{"d_model": 160, "n_kv_head": 4, "head_dim": 64, "activation": "squared_relu", "norm": "rmsnorm", "init": "normal", "init_std_qkv": 0.0436, "init_mimetic": 0.7, "decay_shape": "linear", "final_lr_fraction": 0.0, "seq_len": 1024, "doc_mask": true, "train_tokens": 531200000}
Each number is 500 + 40 x the weight over the matrix's rms, rounded and kept within 0 to 999. Layers, rows and columns count from 0. Numbers have three digits each.

# layer 6 attention value, 256x160, rms 0.0436, rows 239-255, columns 0-79
439595499506481495444534532511528497435461531487528530516507440471574437477473473469517458580515448498432455476527512493459523477533512517503483478518458477496549545398521506460515547532456498513531473483548486511576495445516553487491568532
514562498429460430496507494420532473448485484454510533509481514478511453538494477499520480458479523430520473464488457487531534489526516503550471528513507542536463463508493452518434515458408456465516524423492474501520484521489436514510470471
485502477423515483518460527440528468586542535492551445474440445444466517522510460446526483522531543569451494509467421570507460424549489552535473522460548463473474515482391421494423528526472466446526482477495483503485420492399449436504523428
531482464491584559559448384488577591413516489460527470496541491515449483479468515535478526432537435482558489503528492501566543514534497494540469484376481452467597471527577520479510529471451511424549423492494492576494519508571523531498472504
505496463551478543460504519544449559477548523439530597511490439529528514487468546484426550489529478528440510481504522514454484478475524518545514439441442508456503533459537516506553473508566454505523515475527484507501474471457502508463532494
477544523580400510545481497494521418456435481464502520484544559471482464420486488485540493500466472511490475543471511491513543537522511467500458434498497431544500515541465522460476468542547512507434523532535500481447489504482466523495557476
536477564477532476541480527556565546577514469562539574408586536522468486472521490418556426553508529503553481459526451473499512485532503486522517527426508393547452445456472471505538550588415429481469559446558529430449562470547502441511551541
501487523469479532523490523490479466494503598486458410489477456521436496466511436506392492522586499531517516530422540471463502541484519473530452486526427488528472435491497500411502439515471500525443499429512473503488555481518527493462532492
451482521474466494472473540520472548559433558570537469481473511527536501544510533560558521509454499501508530542511477491436492481489545488444541497529497552519489529531499499454541438528535488544501471503503502455546510446460543596445486515
451516496459469517491484596479476509479459418568524485531472509423540423512491501546494550503426523529478435537415536554455479410522543490561512501553519561450604573548489559458433446509534445559492537481388496498530519560494503417483530506
566491457446435504494519498477500481554464528504536551516453491451494441455411453514547486565480455486453519473489522542419520400528574491539481540487522429432543509501475504467513463427388475504514572428480501547539528516420514486452535533
487541470504563527522494469486521561487453441449463414450619499499414530469524458457526424513487473403465488481546569491541514528529546434545492552499435439506546560467562561594449588458535520503493451421506480442580545511444462475501543543
565510571526465482589523435533520516469539461529520595465539509574557420453523504543460572429461537488513470463488499454459490589408508543514518429532546416494482510526487535450580450549503503526444503563555442533549609484544479519404503542
461494498487442485488557504548482486434501544542543529501549492457453488499476535484462440491501517537483493553508465570515532482504461544500471462476506458535520601480496536526467448529467564513480450427519430436570455477423513540457584489
527544554496531500477504519429535525529526514494484508531475511464422550449491434523515518512520426522509563466447548543501550456518444527549467524435482538500467504458490538563490497520538564492486515433496495451512475530519483451548529490
492510477540494529477461498469483377508524445500477485498505464467492503515481547460509570441475548449504464533457526536524503474556538510481458469517567464442513495587595494542485458538562587474474526516435545480459491541509483529521431433
494462497501461497423538562513537493620481400513402546518507517477517526484508497454629441553465534548503491457440497539513500384510476487499472462495537589466506535470490421535492554431432460500523434498485460466514476580481505432507479489
# layer 6 attention output (transposed), 256x160, rms 0.0541, rows 239-255, columns 0-79
599428476452472501561453519523551471546532507536464435548471533500494536507472505468523483461499495514463513565500475512563454513465503460506480533521512543514404395578483468568511462448556574506499499499501529525393524557519461471460437529
556448487567505562456497503521451444545545566494468515514533510468522500518532549488503538561521463602474524500509539488479468508509537503442477463483522424481514540460497553455509452533548502547543483566509498514494521442584541498475528531
535515504551515470532557479499496599479507415528493524517519554536509515497509561565440424435557514387492534448545542447421473525445563499476583528544572496574544509465562563513518535508530558482526521551468598493500552518531466547512517605
469528525509520439492494537467441356507513518574379584467557468515533572459556532466470449529513571509513537532503529521445441511416505475395453497594589495538471516481383455533493485568486502533461523511565479462504500396471499463491522448
517523465484538496624405450481534455532420545547501406469588528498468537512483474509430421532468506527527481490533477485503467560502473435491439555522445518556499463556498439479479521493496549492469518510527541500471506568550515461526445543
495485502398631462480552537484499491537548590526518505533504468483505543580484537472497496489518481488497468461434495525520481461472448484478536523471477530504518492530490522533501535408476510488514434428489501513527492413555561473479453513
529459527573475533526549510434451435471523492515525466493452508461513511532486466536414560408510507478541444546475548612471461542506492483505489514524530579519553506451482544401428438401549524433551436524433532560557505434487492531525478462
480517468555480453528540492449528562545512460563569535486514533471530545534479542477627497464417542488442457488550489547529525443520441484485517485548564507488518539530516512535547548521480481530623531537514561529540464497472509561492507514
537448402520502489543537430470466509525584435446522492455490511459431473494481464473455451481541522453508494463498492469542540436519420491536476511430484521418528483500501457577496522538447512482503531465441488484510470522484484415554533503
603501468551506534462508448533555483523473543469505496421484468526461504465523511511489522537562478511526543466586443411544514502463479466484502515471456537488440429484540437595525604485494485444503437492527470570476402513518520531505528535
461502523521510481494525502551508526485533462517506457488494481474503610527588524502474462432527502523488461535509483450563425541489492499487527467535512566525522508489483534547458558561608478500441422580484501447479458553521508527520461512
524501540494472483487465528510485393484558601505570573567474460442639449532496491530493568474512497559531556485489523477520426517468417578463553451524572520515449481569426436461498447542451544521518492535485527496428436514529499503533466524
430419454505533541441488523464509495569392483516480443454541543482445571536502495493494506491479397534484533531509483555485489500578514421542459528448505634476556463505490452478469469466464455478502561492439502483448372508479549515611526488
558525506455499497562433493481505495545492500457494521476484495508509483488487505505500404499531439440427476434454556424482413498430535434548538569535509540489484462469487491494468550517531502457490584534500537543453563568508472500484479510
497525477511479467565527498502509433533483555453531471492551474499535463537485567466490454514503563509446440588531517483471465483461506474463488480538525446517527489505470454436533548464483547516526473533500570507475521410490416595429453506
465513516478510472485530498512508526488489539515493551484587500540528494471541463503472482502474449514524511517566490505466459571457534479503522555488467492613510507439472502452527551509439460522558477462528447457482509460529492468499610504
552463531433503525512541503474477516412519538452531422571403445540482528480507441516403556451518450466554509562514531456520515574517548583480531511521484465569521519518561570490481490573580537513429479524510608525481571446545511487484550509
# layer 6 MLP up, 640x160, rms 0.0624, rows 0-69, columns 0-79
482490482409519522507538505495528499552541455525519559455524498541515520518479472556556477486483506474418514489477480543578449513476525408502490518493519437569478508573397497545600497490505525523546530472463458491489532483477451521483441516
480560506530511478586500473490526503479488452551489561469501441437507434488500465521452413497551480505542379500392535477511491478465550556507508566529430517437554519511487509460551418493425578536520503536510559509487580496460463478507513540
488567488513506476565501525517479530469505515530577519551490495503507513505619509552530512520498542516579493544432610460506505526461520503479554524538467533545484537538471507571489568492540508548505480448433489515457533491507486483500478503
458546535508468415598415563497524545482533494579494548485543520437469573562495518509483438586439480398484458430513546503516526503497453458447522566476490488472470497386480533503491543545440555518522510483490577465416517453544509455425511409
479485415542475440462424506499531438504526511516448376534480524485509476486423498491547429438415549505483497500445475472518593527531473553465462488448466468515533509509516423564454437453475485580424574550515421551403504520512543477560482580
522496541493513539531472489498543506493455534471475539545525532520552485509460528515512458535522536516472476468446508502503485467502568423525489590498546434527537517525496572520543492445583503482549557542494504491496580494435479503495485515
522480513506595522563498499440545511438478493567566445466496537559512540486520536478505531397493449539460499493447444508549459547504501519537475425485586445536513474437393486553532498462519525467508450504534428515504497542415546616490425534
491532449525514486551410512482477516472495527510501528503497447458544518477482491492552425514544503490513457524500500491437502497576437408486508513472483473539468537523540530501468500478481499562522497509564509433499486491508493441496518499
497470513510518534481590517484440524555429495544506471409510522497452479396445494503477520471513529509457451464477512558488474521451507490462479433516495450500463507417436544439622541564447469494550464562506415427578511499471465475515558483
552481519509505453502520572501466495503492422550531548528458571560543442445487493533561503520483476517483446552516468497520467470538475496491493522536520547484516569535485562472532498477509473482565498525469522512480488481485510476520469493
479518448531520465506495554523436549457541411550537443534532460527515502456493490579450481528437527482472531482445469466511520508432591537428556486452448495555488476488505504560500524457509439604500514511476461463607521519515506453442488478
525480531545539538457517486505494506490507557557490548438487491514550519515484481472510507530564566477512492495529465479517454461541488444545525510478495535515533525497456461462494466466516475484504483464467538487520515515524541441448561516
546437442488507500527439508494515479488452519482482478524471526516507526475546452503571556461489542550483499438444516470477456609523504575468505480492557505533502513519505542491473529501459497488464503474476518487495465443498530559459434469
516470560508495501511451475463532470521573565551558572527443416526534402510470492524515553480394572534463517484619485498495445528486538489487546427574482521497362457484468499488486501473414500515461534436469494521454485559442522504497487465
436638445490578507466506473472508557460484511505507532472489515515531498407525482467503488501463541468422482466544512463590517495447479535513485498467540547526485507473438452509441544509425454553484523456473427465502535529514524516522430477
553488452446516466509479512439500509512525526509486519498450492581479566532487454483532470497561564526469550467571499529532469500507521478481517512501504538473509513488467508499521510482506554526472518488452544487501467467493506472503515493
445455509537503529502482502512483506505536449461437543511482472439419393537452477489509481489545451519508454461494488487511507496514488516519503549507493407497499508498478476617526489468501440446568420458439484501537530505520512430465477464
494482577533557472541462511425458531474434477565480498452463523524463473488498504478525455504479542548511476500441494500501540550519559458523486562503483533534574476508434493515534437499503498497513513465494499488517463608471486521515465504
459468449466470579557509495504535544390517490570479503460463514489468515522531444508499490504580545500469494526507487450423475431541468508474506502507514462423460490513478570545577500526460555496520481485524541483560553535512488432474527525
563574512482480484496510487524511534590493477521473507458469530483494488432495501531538470532521482546462583435490516446459481545480486466487488591453501462470474494519505532417484561516421536526437514465491456452434491482396484463493515473
520545435529514507471508469524471506477509463448497549475479476573492515483551461463543463530495519531482488520450486494470555499479486500585533492505432542574565468500491530509538459501478500467544458477435482423476524526506399555460507525
485504544533470562503500470447555514512546512511503529509484531571525428527481428523468442514459503597536597534526467441502502554440538479514502501475403473421471390552512512519487493487468541502530491467537463535502498554440512527413506505
497520502529513530501467544546489493480521571451491548562474454517493498452434491519491523511428503539596458527521478490504432497550566512451493510540566520539503491520447464483477477464545445555452516498476528415473520540429576442457502564
431463495509538483515496484467562473482472498510481461494495488480502455467468468491468493513487588521469454495452489497424447436482451515501463455489564529485472524513554593537537521510485485493558490493540558516467457477463469453512532485
481523484493551497455491496493489527485490541482495498517488515475528578496512529504518505578511513533493459399521450511471537512520481526531511442469441476460452529500578490492480522428489459492481546479501449521478491561531481494478461524
557515514519528513508539498461499515461475471534523453458499525490442478413483440497543548481507406529503500547469481559558502559507513547529419479544476500450495509482482502521526493512518519504548494515513530539505477553445526505525519435
451570500499528445495499508438470523558516445519502488469442443456460491505527452480516450401448555513562503482486474448482547473510409458505531459505452527472525507548469524478503480481484511558531484511529507506476490523469480480530546479
555489453488517478532510523508500582487541500487483439438541521597456476478419556500491503470511498450463506492512503516454524570578519543562398544454484448514551496504487448487505528485500463468514489489496487383503601522507479479529506508
542523473475528534437518487456461520501581539551533512534460415568552461515466500500516517497479567518554418508468533481478492536525449492527501493525520425469503534514444544532500484531439571493498535464483460504499536475541493488406440565
394514540575511465477536456519496465502491518483479471489454473463555486460492491478453502459470517557432505543464520449570492524417548455482485537481503488507506553446486473424460529576492473579521479506487473480496524474431543435474513512
425486536577470530432472494463489505455509489516509460475470476377460546441482482579524457437441503481572498555451551487555493527468518528488581437529507529409589465529489514505521452480556505487525532480459487500559514414466560494512511458
550508454458503437549517534438433579513537461473505537524530487512525507525566465537564496480519606496541580487487555504500446579525554427488475507513444472561471439481476591508551418454450527573492440486475564449492590371492532490441490477
518410445440535435525481529493563509497551535475521439425450470543582469530577410508557492461558546492513441433543535448500450530495422508538494482487428487433463519551477516483478533613464542521503508496448452574519486513523422524517500456
538512569564431600505503526514471513509438459527457546415458532534465491509435609507495524542538547525469391497507523447455501491544443504507438434583531516489501513406476498500589552515459458456423481487521509440581499468519546510534475473
532434511472489486527520547504542482479566521552443583493428502502484512523483429488455509472495475485514571485553498478543466515545494518444459502548420561551449433449516500534468527456499489480471519538513555559472466532485537549493516505
539568502559502451560491542488504428435525479517514485502500502558514506532450549474506500526496539534419514447495541414463420467539537380497553446466476541556551549512548494517523484548547559553594564494451539500536537555504530495452499465
461458466542490541478482530501459495502532535536550529471495498552539582535476499552493465537495470450507484529455450487537379496540486456468514498475529450468496474500474531434539511545572505501548547587432506454465412485536541532538525459
513531457587479498510398503492493513516511493542488474462545519505490484397498543500418479514487516519457428503497494534502545511549507552568465530440511472453462520555505430447497484556463559482443537479427488521401525548488523491550446519
480391477534456535495523440490469478520452488531533390441486591523507504512531479435523503504511535574477469489502515471526540523472558475421484464417556508443573496509498541514428472401517480534481489494510404547435461520454521607425486476
468495512528511503519517534507537513585453501483479545529428521471501486552532534534517510558490503469504476556467564566446447502516403417499524497493520513534398513467462462519516492480563538459515502485422496501451546506547464499569576486
518519461509529550547511502524525552514423406531502513457488487526504441516463382447530401556534457522438511540496417524537503439516430521443488514489488499517482524497587603592501471557534474530578555501586506489530528576412495443447519519
450491496548444457471433561522471497488503573556546532524485522535537458624478539586478463516551504557532441514437520522521499488512544543451525512441452430490512534443523550488506490437513504467548489565519463479537579421479594591487514462
510494521576474541459563412469498528382529528516500572524454527486507495425448454529499536445453467433485504496497521516470438594488455550492519514528561523450604478537535545515494505457471554483483534407439440509461480504486429469499460515
430475526540523535546452527516452501543518496487509540567527484521534492428437550533487504513453536484462454450537506492449540485497503460505446528515511526437491527457553541497482490567388521498547577519453501526514506479516545532483468512
494418443577558524531456478515529471579574545485494571505462525495489522509511519462488489519471510575561465481481491475439521473478557472510483551455477540516495497447516534526461497527444475523481515428469422529483437535443552538483455539
499471506490485422532555533444501524506508495510496564566582594500516455465437479470541480504472543515505448472507498523604563507379477511451523545472559431520465493508450499542529510510527489460577531498470467471562506485586504559496391462
532520455493427460546485537439494515542547518484505479518510485466492447493476505580546508460479472441438507551515500452569542478618436474476503469544455435469462488437478547471472456507493489559512488454488563434505474539519505424493543495
502454488458570547477529531469453520502469476511469461511484478528517485499487490529475525463459467522505504514534484516402489552541562513544472513538525430385610468529517501560533392496539540574488526458437440532498514553506473535522536501
503545487565470498567547507484504521553543511540446472450523432419527516526534510489444563574513593526525541493486516497429606541523490538418577534500443532474484537525442545516495532545423596482452556535470485511541471443491535546480574507
494520491507453425536482488453521477508446458504497437510531570473511508465521571501524469476485506600477510516516554498577474521499573478486526501519537540547518518442474426445492495510489536491454468481472524449491565539554509486526417472
456551609598436438394524524501518548499471514531433464527456540417472458476486441478443492464430548498532431457516512412454564537499448524521574501493476537546476580474492473511516516519478549554598481510505499475492520475536501450564479513
455425561536489604471534486526529552490476454495541534530500512516499504474528586537514577553486453491467528593573420456450603495453470509497441494419533542564508549448539464503487538494518432543445479486474520505432508451465430513515418449
505460500499522536425536536493547480452495493554399488517402459466518525442501520397502407499435499422418460477495507539467506529492513513494462548463490487496545488456554464512552537571491560585500497521523483460525465534474585537370428478
498574400458516450556489505414546498510494515501514529445561542482489439415531544555550453486503520511458485483507417405498518477489495493497464457483538533489474510465434497502499537450489533504490565533417503436445599510457496496481449469
514489535491594490528483442490523470478590461466518511495475509573494480463504539497491463515480527468445531590462490556545442535498509414563495505544551462502512536472486508521555452432545517465436484444455472484465509495441447471502511458
516537539532453490493502533478482411447498475463554548502459520514490469560485514550466460520492534542534533553549481530529437491486476475551482448534469513462450494557501529502535440459502457540479510535470439456510509491503489487527493474
504451487552491524539481500499533479470544474484458500495488539528482494471514546521522467432494556529491493506441470536486471481492467530498500456459512491466505560496498512452528459522469479435504495487507542505535528469542525443467521496
463511483599531567513534444525445517527541487441536549476524528529498467519480484535486430564518492463486466497488510562525523521416491489517529534496465530503453549546431534482416501441484465510512492464527517446484510553494510447540496475
545441509506480518489385525459474532501482468454481499551453460489482468548558441516504463529463518559485499526481509472468508502508463493440443480493470508453489517526475514487529537524445489467534505524497495529477513527451507546441428465
456565452554543508519531468490531517518506538520542498497517462548535466451438475504486536610522551475512455540467470522489474468499483540460508480533453523538500561503438513531465499531509481518482508575524481491533486511450455435474477541
478561576559435553479492516505481569521478522517521510515511538521535434479490512490468472501409450458535527484466519551412482553472570463499540604555470397503505485417442559499451456513505492527571479453377472489481445554493499456438555499
520408519508454465552511451546574504448504494522524557531527527475444451532432566471468497460527406492389494454452489440569461541473513417513462492511426535446612517488525475535543449487467472457529493542504483469536562468575493534482472471
423577491512477582545531467514515482537525516535485501519541469439444489474503487526594427496510488432494467522469514535528476477476529476520465495530460481543470512499496542526503391461526486542556498492474470465505557463434472507529489516
554480431456485555520474564542511596502502546548420507507517457510544525456461497480510453495397506501439505428551490396499450492497478548505393594440498561462536500445572476492536443488477451518477514458471440509495522538469535490513542518
496430459458466476570498581532479531472484566519486440529510531502481496420513503552473477523465529418430471573509442479575466557536522509508498550437529499417446538491515470422511479526481554497515509508485541445504537461568454487459510512
539448440536442461523471504518492531502513499504484539507500458515520469530570511559599432539425539506547567497501487521409446500436499460499482492423450514461468456528496642477531466471501518492572562454452513491437506481494526573578621478
580444503478469455528516532497529546487468524506507537381498459403504505412485514486499526448545415427418437518514499477493528456543484548471442527498550525496455460437486518479566512543470468481514474487464528493498527491560470460539504489
505528549545517469519418496443488500518548566541597506509547474468504446516469420444561559579467493543464481487435568503481451467567440530528516497533423494451500424535432473490496479462489498528524482475456492490422543531465513501580494488
549485486518505517462520410431462535562547442504464536459504485454431512469449465456441557492569567516501526412575520502467516519548483503513518494420464467537577504482503467493468493425436486534512430476440485437473537463546467585470492496
496520511489441502568464515448458483520491551509538495473437529504559495525505527563518439482432507491546480473552559477489544451504487483480501454497504472480445609462588554519468536552459486519556587506515535479452520435506558507440491511
# layer 6 MLP down (transposed), 640x160, rms 0.0624, rows 0-68, columns 0-79
463466507453484583494496486456559547562528577520505472497508528509497487575600544583516525537480557410381401508433495499461466503477525546411458478503519481495522527486486527517490537556465455492523467579536487501555498527435549561416550547
507439422527547469504432444517454506542521553519593507486443453528512533469512509538450439490530468480476525420601415520479452522570521502476529562484458557543519533481452498439535446515472461523554494504538489538490526508427622608555438453
572517533518525454507503500474479483460513458495486495471466486515483474496436402505557535485477504527510465486590472478505460485546516499504444472410479498480533504434514549490472481496484492514488538492528490458536463523457446517474434498
441494466463573527448520512542476523506517549519465524538507487533538499529484460503600615466546479446549478555484468484436526524451467435461422545444514474491492417475435431491452538444472563561420505583542515495465553440495434512565404532
530512443488545488497472500442542510597430467621447554501491473535458484438532458523480438510482460469535497432490482447531477468481579513412535525465502527467485532520485533382550505488451465501530561559455492537522519536510513515488536488
507456485494504480483509600497464528479545473493473456494502477507436465512524497499486575469453482531515457454532492420473560586506469499502512459517486552512511487494541472427489530473495517566449462485479476476517530535512519515504476515
547480500421438468474443493553566522493444485487464534545628427472516482486513533449458539463524560450504563534529523572412543578469429497484543548427482422491452490556599454525568547538454505481474500539475547514479519460566524485552521554
470492516502513487500582510494500491498500490591464455486475537517456520484447541494483506507518499519468521503533516536553492472426519508513531493502507489501534511555473508497512515464508501513468522554424517523462536475412501574497518519
560450531534468518430513441533494528500474529561530499593486415435476536543591517563432463508499468462441522533524543517583538461514522451502496463434489570491536552573490459492543525467494423479506434516420510464475398438548493542524529506
513576510512538527514468443462545525501487537482445460521546437468540569547496502526446542526449516481536522407510477509484536556499505545477437473410459515610550408423549526538532532531510547490477508487508463478548515529441469556495486486
542521558479508458441519512458463481523455542545538540541603503444482482454533558450391532499594475489506482449505526535485506448444498515514433498542509500507545395480577515466451519479653543455527490439533534512498508479548474486486509515
493495475467427503495547466539515474536553460484503464550504536461505490512483564486494503434506472528446435512524493519487550540512517579505505547562443530476497506464539532474472476529444523528525505558497497540505529558466501509502433404
517566462421451499491530581496493555523534537529525558421504484485558454461473525555482501544500464472542471466541519546570575468467470499472462492511512509493520522513555530510546500476536553523532479534479466543496524548540411529510556542
490468564510505619477481499471488492457495466483478471562501551498503435514542425449508516500495468472521483534527490504484555494566483441510547495497503509574500498446444450547552455481483442474515421469465447512506501461555595466517512434
512490544514478500545508528546487571524511531511491503511472504453491465494478519526442425483477535594476533429515474530443508493528499452533472492565457522487469500490515575546530484566514517506509524507523453550465515528527542520495445560
515485518474528492471467546496527462465500497450561517475481442513474462419547477503511427582461463518516510536491550463511524512539501583553468549532455489554477498512431497516534515549510470506487465556489588528491540562464451477526477454
479431476506541536540458516457564569512478532512520484533537479482460582437433531504491545509467481442522607544519520492515540443432552462481438527471478545459498444544567466498487443483463471532457543475473578427485494427548552469525567480
500522424477477493434454484516536476488512529478544486523499520527568491471522484512525522522512470484483508493528517479528475520471434586445475456484493475467445525498473516475476584505510483538526518514556520582452502461484553485526426445
463517488503519520490529471474472472484496534426526475524486500526477484586538585527498468493506487500528495496438513456516493519511531453506439468475534466499454490499505502493503427478552515510495481448521506498527528536422520516533486535
468544503509568554493469484515509468504551476480512453504584539543499489512437518514447507500493432534526360594537456518560502529529499493517530517481503474534453488461485501495448479444544458541600539573500538510524475475650448391483487533
478482441462500520500464507507455500508516538618551500525464467461518453532450539534447508474508540476486494518524515466526398538557484514391500507520464518438492504549468481528509539444570510531525492583483556485524501553541540537514474538
511454567534481475499488497585512609518497460461491495461529476519416495473478462525503583431548569562474483502511503509482500455499572543540530524542431474513485515484447513461493558547489538455559493475442505575499567400452434556530446548
517531470445541410456507502554543431563520502507515481510538457468521547514505441551522413509525467427505487443496490481472476588492495425534545511430467473471456441541440473581484469493446486473517446476509506514459536496491590517495569512
569534525447494534536490484515429538541502473455561538449538486536488537567521510514542472439505447468509527519552504506566563558496510487505511538508470491523556482473472426480511520509500551507449537543460449466574514486501529508515484504
495528533446479494446510531486544496491513527486506479529504501489491542514522484506426506451511459480471514567498518472528507507523527477523509518505485494504510536493442466458501516487463481495502437524520511450459495486513473493559522460
497504477428514426464450531523460515523418508511532451477465467574489547581468486489492463544558501459490534423471483409469532547499558499543482578425485510586508480509512550485534473480474485588508537476504473445448474485539500472520522495
514513511551475484553433513544495441485532446446477521556550508513511477495550441510457547572434509494482538426529468535474543539498495487417526554560536521525499486484496511521487486494473487437486486476441511516502466541521473581489456499
489416548423453519463511513471549438556473467540521576534478496442543525471545468610444492515553473481515519498532511514544553509529476422518528477503553553405451462470485533531490525484471479546460493514573520601522486484494519460577469502
459482466502511588512516502490472516522501507539450493452498525527437524518486543502458524564546477540450405490542539545412473438521516507520515522497511513516462460470464461549490481446534432459452518408541517520577536481423513528520511487
551500585511423452565519523479541482586589527557497462525546507415478521513513502477515500577564506427521489557483570457491493458566471555513490510547451485446498468530481469571539528456489434534463532450489518512429514569495504479494505498
524514504526537553528491521463537428549600512544501412575416551527410465494437505489555458534571476551456496480511505521468445453529493474552516503477494551518475454522477485559469465480452471457486470541443543529488500504459422529560435440
468517496522520543520525499472573544443490466482582497583489506496455510494550516584565529457500502531513588538489499486426412516462499446498488503469489536417538508466457447549516500582557520542495445464433522446468479586467597452555515497
474500558479464478557522466487433483478447495527539474519478535414534511529459482494539443678468515599520498502522487471487506507476471404495487531484546437453566457516568505439554522492523518439542493462507507490491437542535593494472487553
481459513387495438432506462507448471480530481468436475517544492439509442533542444439442478490512506506548478550513527510469543451553490623459537456575567554512402487529581434578484504458504525555548561504495559549481441529475587513500463556
513489508467467510501543404502517507526441525472485431586558549444462550504579565531526473515517458492516493512479593528443504490433508472583524478503543484449507532512478524482511478529494553499465487469440440473482514479507494473504501543
512518534521532492506500510448508431508512530556556396578485485559441464512516556540469463553534502551492421536532449446410496551499497521468379533464500528518518492534532499482407487531542553439481503517512490514544469561459491503550444479
534495535423437436498522522483497498499458532417478449448492455477509510500473453507490572440515518512492562510483589527506547518479522497559529485480592492536540514482486462522514502495511580490394483414498467507531457476502527398510485508
546649442495539590475507478530450499491494512480435528497525477445547398429451489505445511444522468540523558548502515521461414555484546485459501431517581421497463535473475532459492537505503515488532532457560497491514547529508517532574582477
552562444562534551445471506440465529443581524452501519513526493468483525507566499516494531462479541480491501477510495530479506534506435524474548574508469464539469507493587488468508515520504516535503489524485476462467458539468543480489436469
488425449449512417537449516458449579514464506452578479475511424568450566485523529516577474508534533501522491526568478553534525499453543519478492489522521501538515527457517504506499523534468464487457527558491539491567411499504491518533503495
467473498511537458427470491428483539508575465534496459561475528460413612416587545510535413533514528443525515466504601483461514523504549510431509502545523527485539507444492512494442551492487587484375571516505522493458465561487545500493493489
521487474520535571388539422508493520422544491453572569528458488516384499497554456510454491549524582561576452560500447482544601530517529612530521470564577554480572519502508502513522519465446501429477512455451472486549408460588518517506509467
498550446526542431509539467554412463516466557562454522481435542506553523488547536520480478485558501573450583524448531490509472449443496535479546565405524507516515522599438548502475514460507422509499521578523461492500491519477559464462464521
468445454527445493504519489549479458526421562507532492450468527453549509576524464491516465516511483464537495537553545514479511422492525505544565449465531467541586489518420492427477524510470486467536482501465547465532476453475478452465481579
489469482620473520457453461469453501517514505459528555528478465489521479518506491451553429619483446405472522501530471482511543494413451517493499479525557482490542462503455482511388526494523515452452480424548468531470480546538381517462457491
570545473408499491362533577499544521552576491449525579532461449471515540507496442517568477518595456427499469550472471456390492506531490503501452524458447449469501524533432490566513395519517575495473441479426500507507497466455480490462501584
499535529544577463501518451522514501391449532517485547473467478542441532481510475465460510545509476483516478471455531538436444506475511503405486507510516546503444517541509469511493564426553481443528474552525413477484484491528498590518470449
541550517547477491521479452520515500451478524489531491479526651527481411477521564547540505558530491509505452525538538522505512401458511558492497469510490500493467520421536555567449565471448490485514539504569598456571436580524583561562507496
503464508405487521507483518572454491487549515546451468549504509487476531503515471494444453532501477529519426457463502489491497547542486476478497514492504493495519470524490497505553506497458479548496388553490510437458569457565533501443534455
433511557445515593500497495432472541506531627478507424510466450548487540479498463446448529436498505441550522472500472471507512476558439574532470526488529521551478504508468459523415494498390520513543485457364495460541478433421480456481537494
540419520429534484444496459462507474483520496550553542457547493468483522532467546478550506488503454497530501500527511504504522485559483421568487484562480515455508560542471485546548550506481565489414432514552436505612480505459536492496527466
521488559496470526534505498454532524473462467534451472513492562602490530548554558494499476565522516498520440492564555500473562478464528543490477493458494463580633466538565421453445538481511481475445486505534519534456528489411502519521453491
480459485454504538424502511388477518575508463506521496522403435534581526468491543487487468546504547423466505523545490458505474556474546556548478487453540439499476522455464606504412551504480516519488508470493535471501509530467439512464461502
549477489529573443455527468524516489412461527434486479582463490542459580478491533461460477596457431503451504466509387541426528450486539507495475462510450521414494470509504499509536490526573507405465501513557530519448476581557404619498550516
503473510556549517512477495524425473496530464609553478529484529530523499555461436503525423476466471536511505466529503560518455427477471516426459469512602557495562483457568482430494533504488543546495585462586486494565489561451478487484516483
516487448538505536491521419514474517528526536491474502495491471477513518453540461487545538462490528522480471446482562502469552500513507543467528528474533476513544512457500501501461578503507547465563462497500572539489475529515480503496477529
458521454421448479481527558533515475540458504484542491482473532509554521568463501485496456529444470471515524518516476462554554544513480519551533506575424534527512496437461530543585474516464459498547517498489526477453530477496532550466520507
454474482496449491555551530522502506465512531618516438493470454458496445521489518460535536479522551608545513532524478519521526465562526555549586462496497422500527462439485509515473489523509516522528438500425525526503533483539519487530466456
503461563455466531481495522537527526500502518490499507477548524519539489454435542506479517431560461468463467468495502484535451521448534473519510484500505561564515497481495527569453411492484588543488564467537461465521516505504507449503586484
527478541494435524462472523497498502470431541440502529443493442503537517455519495504555511461487485516441551545503489508518464528474512524518486464478553487484474507447485479531512538451438481492468516436463482498453477439542557511598494476
457495481554509528484494483514490534546515522524480549486521490476454482400513539488528547475467544505595537545506495544548520521507491459503450398484553461474489587553505552623558469479494465456532451481560464537470573477515533491535459553
465582498441574508461487451501483475533545540532500524528483528545472499462519521494538509479471474500495486549498482477548487444514477502433528482463474564566455523553466537473550493504481441512517521497434497510436460554505497543554554517
433430570466527499500539515498464463579496464479616538523541525540488431503552441505479454477429508455507504442524516468553539463490487483513469525466520560455491521553473490528531524455483548545481462586524459495564490450542447571552477571
500464438467571502537452526408493484523464486574521485513533465485427504483472485487553515544564507530540499515529551516543529555512515487517539530542488507502451408489433498529472429495560506493499483516441437531543504512475525486480429518
534570519529456519452505473475567488406457485467460495469505523566482494537531566525516493557486499542495495432515486534521548499463597476504418423563411534554469464434498549459531458473520456488547471483569490547459531493461447498557594484
424478536555499488490454450514510486558504569485486462501495417504503492576511488501539447493550486472459452444528523505538545466542519523511516472586469534566607411410516463509464525529455560507509546521543464544509507466468533478590485497
474533513525494594474504484513452478539512498471479531567450494567499530503518524505570532463536526591579522504564513543546461495526607514511588506498505496472528531419517586448441469517532548530489588473509482531466500525477558502465495457
411490459453492512400552487517560524520505476394440482555485549503497503509476525505496501544497548457473513489474461571402498477500542542483560525532484499471519600494409547481557513458482494451499396457483476562541512542530450477504470564
506511487531541439411539500504487478489534572423479479541574529456437527488513499507488533441452496398535485508553552510534501544448543581485544486474508542499481625447481561444499524585519538504455537483519532519500495480540480465545500484